Each number is 128 + 32 x the weight over its row's rms, rounded and kept within 0 to 255. Layers, rows and columns count from 0. Numbers have three digits each. The size before them is the row's rms in percent of the matrix's.

# layer 5 attention key, 64x96, rms 0.126, rows 0-63, columns 0-47
063:124176198108130104098151163133156147136106132189132112221172060113090114131139116119119156118129143127156052134154102105158135105072085096172119
066:135091092103137092144115101118095110157087142098118130107088127104113124078210121088138089133176153101163139150174070107149161140120102175157119
073:151141120110119170174173085113107142093135158165126192121105153140162095080127047107169166161107118185115097101201109084122177123188057154156204
068:139073073085153113135124151146120126132129186133118126168099125118141123106169129185156126090083162104166158098134105093109148142204076190198144
083:147191113110195098138154098145156136095102160099125113109092126140135128113132143096110116169123186161097084079123169142124123102144184112098142
075:097136085137058168119107142147156102128184104156139131134129140148152132177071105165105150100096109104099086129104143138118071141122129077120127
098:146176156110191098113127120108153118143117154148085160141123108152137122127144167113067084183165168154115137110119173083145150101121167096130125
075:133107121103108098093185113118086132137077109081105181120147136113138081119203182109108106109100144115146087155087093126111132099114111168137098
125:104077142112092159132130126182110091179162075167134117172140132172172131104113069122156151114058163093122155106169056097129102143109136122132119
084:142146091177108155170113198143130070156099124166111130116117139118140051116147121136108139096135161166101108107083052115125060109126120136145131
118:135195127116149126160114131105110155119174133089082130111145152148132129186177161165104179105140178180132154142082183133143110131132133076149115
087:186138070122187151128139190148135119121114110133131077141102139103123069153107156135178146141172176158130150142156114104125093107156136140118109
106:131129116135179136124110142139136130160190196190141151115183100097120091147115131128122140135170096203123124105105150127137111117124114119172140
122:173160147131132121108100141114195106110068125167088156085121105134188117082114081152138148163140201136091091045142093139125153055104123123161134
124:100105137153063087197138097106133129134088145152215124131101183122179135148189115113154109074060174144108180150142114163113156095116094137115127
110:091103130119120073108142205141132088115145111188104128101128156145095106099153170143061176131132107074142130178123097100135129135119164083160134
121:104139134132139141171105183093144145086112146170169183151146120098067105086128154152094116099192107123128146148092179075110179157126174145129158
116:107156125135072124057105138149139208097129152137134151158081145127133084153141129200069151115161167148133130123110113112101089122128127155167203
121:092111060148107112141130154089153156128132145139131122150128127119114109112181131080133133156144176136142142155126193082090212143144191048136151
121:142146079086096128128134077117107144126107127137146143076110167147119132118120121137127183179125119185139179165131162084156099114141105160118097
125:141140171116092085104129116164128109110138088106117092161115152148187111133097151104140164126076148149077064087143118115119212146123204172094127
133:087151130151153127148179150113109118128156153083155104109212123109105081123135043090146126088190121173172151090154106128126127120132136133121061
122:140134142099173042149150140144171139087104128131166137174113136108106076208098063053158142111152096098095151115138138103109100118142047102127118
122:176178099129144135212110149106164130165119111119137095158149144077089112105139157160135196173120195160089114121150075114136109127134132061086169
119:091152122103070212125097138133165141092115164205143127192093147120131116191099131123091163138141150063127136129115128128129140173113091118151136
125:206110099141082174125104120156112116096162111133127113114116103135152109135108129096185188126130178201131136076193103187141146142108153114131163
126:161110202093094125149096156109092112128109145098116128095131064117099152170162105117126135120128130097182108196096094128086062088111144147108124
124:146161116154139098120102139193103108127125069146148128192161133198147163115140127074096124139112114095209080108190116081148131142148137113114145
132:117113137094131091113112174148174087084123157162089098088125115096136142111149108144105065120123152194080093207092150174138116091098186136144162
119:133141110105137118076116147112084056133192108122160169072089178116171144172102132074149119148161076123086135079089096162162170137134128123096144
109:139166185122082137171139068111147106109116134133063164150109102110081067156152113096167143095102086155099166105075155135118211109104108152134153
119:155099093150154138189130087178111104171131122196148162110088098156148119157149140155080112192102134136104096172168126051142142135090125102106156
065:127143087119070145186137124101123097152072146128138094166165103139181095112158119169142114136168169149124106089091102131106068081095170171127111
056:133127113120150103188076155069180139076212123095161162114130112170056142180097119142110114127130164172103169125138155073150063141168105115094146
059:158065087179159173124147144158134154176113171102135113097119094067148119071141116154213121083109120057124112148146146118095190138148106090175110
069:123141130111184128109122119103092161098106157069151137077144145119119134140143093158138092173120095126145140121121198125135166095126141113056161
087:131084136112120136077111137125099154118122137186187127143129107118154138129120148125170169102122123083112115127190061132161176122176065087152143
085:115132133108132129110105128161100157147082118180159075179064163144173158071116191125119143090117164120105142146137054142207105172164194181118127
102:152146135123164099163095141142113149129120168096048127137142101158095095157195158151122104149132140128126041107111161089173111097063145156083115
093:093135141143130157078115193197167150184175157080147131130118127175202120077152133159136155069127131135104129172125058176092126083104152189109140
121:096135114164092161145067150217118089155125146179150091140109172120185163098142088125123149085108159113143100095162044159126146181093133146147107
078:151082159177144079186133106073069127097119150099115168121129095151118094180119118198090128165134106087098176155105099074109137123077114084157097
078:169181132101153154149115121076089221130105093128120090160117129148128112191093135172152176189165105119171193136098123089157106170080132094061088
105:150089113195153134121149107100118142128108108126149132067084124057160113128137129114159169111193112076110196135167121155054148168110165118111138
083:153171130159154084107167159128172157133103144115098101110124148120144084083169131161158119152139064126184104113144128115055153133133097191118131
090:194213169154125119145133169097128143093173111100086148126153105186109123111107076112139084117102127147127104133121125083109114103059147131089107
083:164096149130141072098109095119125165163117152137125120136101143149129241108079130066147120115137174148159154114179086086164113059151169088153105
097:104064170177140113135103141064135107096160152086162182126167085101163153105081143109103111077159094137122103048101114137137133107152094127096158
089:176131159140170123175075126188149113101103115171120120119128166158164120094120213134124184134140146134165131072102151116195142096149122152091201
099:167135151111076124138110121158115124118169090075132138154129141170129145186105077163175112118095161123092043144176089194136146123078103136092157
090:139160118172105135148101130175148150089156107073112152141041132159062068103185173098045099149153109124109144084174124122143145122097120144063124
089:159083141100154063080104121125109124169089144140158114115107079167139086088122152080099065083089096082166149146086161141173147139112123153100144
097:076111185113111071065142085105105097129182073115126135182153099138105108103098144201103153150131123122106085121135156144160100059108154160132131
083:161103084139179162136160082107099108128176171142088123144172147137134158140170134158120111100182097100101151122163184151110056125135167121091116
092:049104155114143147124177097066118092082075193191190149183094137115095158154115094131115157092118119137159142143128107145127079136149100211157090
089:104126134116147084091165114098096160192152123131115128145115156136164166169202119113145092173162092113179137123096141090126128105101082171125172
099:139138104174101128183118204078132138093119199126088129088098175146137097129124105116152121162147138127105182071177174116115159124104077159114152
101:140131153075121140159156124111094107140097107117134157161103076058139086119137116118108092112123157041066147107134163131142186068121075080167101
088:086097179100146073114113126158098122121140116101147146086114163110123119117104073151111079128108174119117205156158095117093170135156150150130139
101:143146063098149145100177084123064187171142123094145090137119183165121127126080140122107122080104165066171144147106116083135131171126145159136123
092:164148153119150141114181078153122156091116136189181159152155100145120187186081126098121147192167134125143100135044081082115138104124125138139158
094:090167148118150149199153181090150139092138121120105158125130106204122118186128110169132125131146184169128113153160130110092083140154125195086164
090:127141159148064075178112116137114137132096098137148143141162125089162098130091142143188057102148168117139113113134134096060168112129157100091125
095:133147124120133141111109146100205119140099148136132105107172143127108125167093093127122097145178194218126164061081136105141132145178153175133113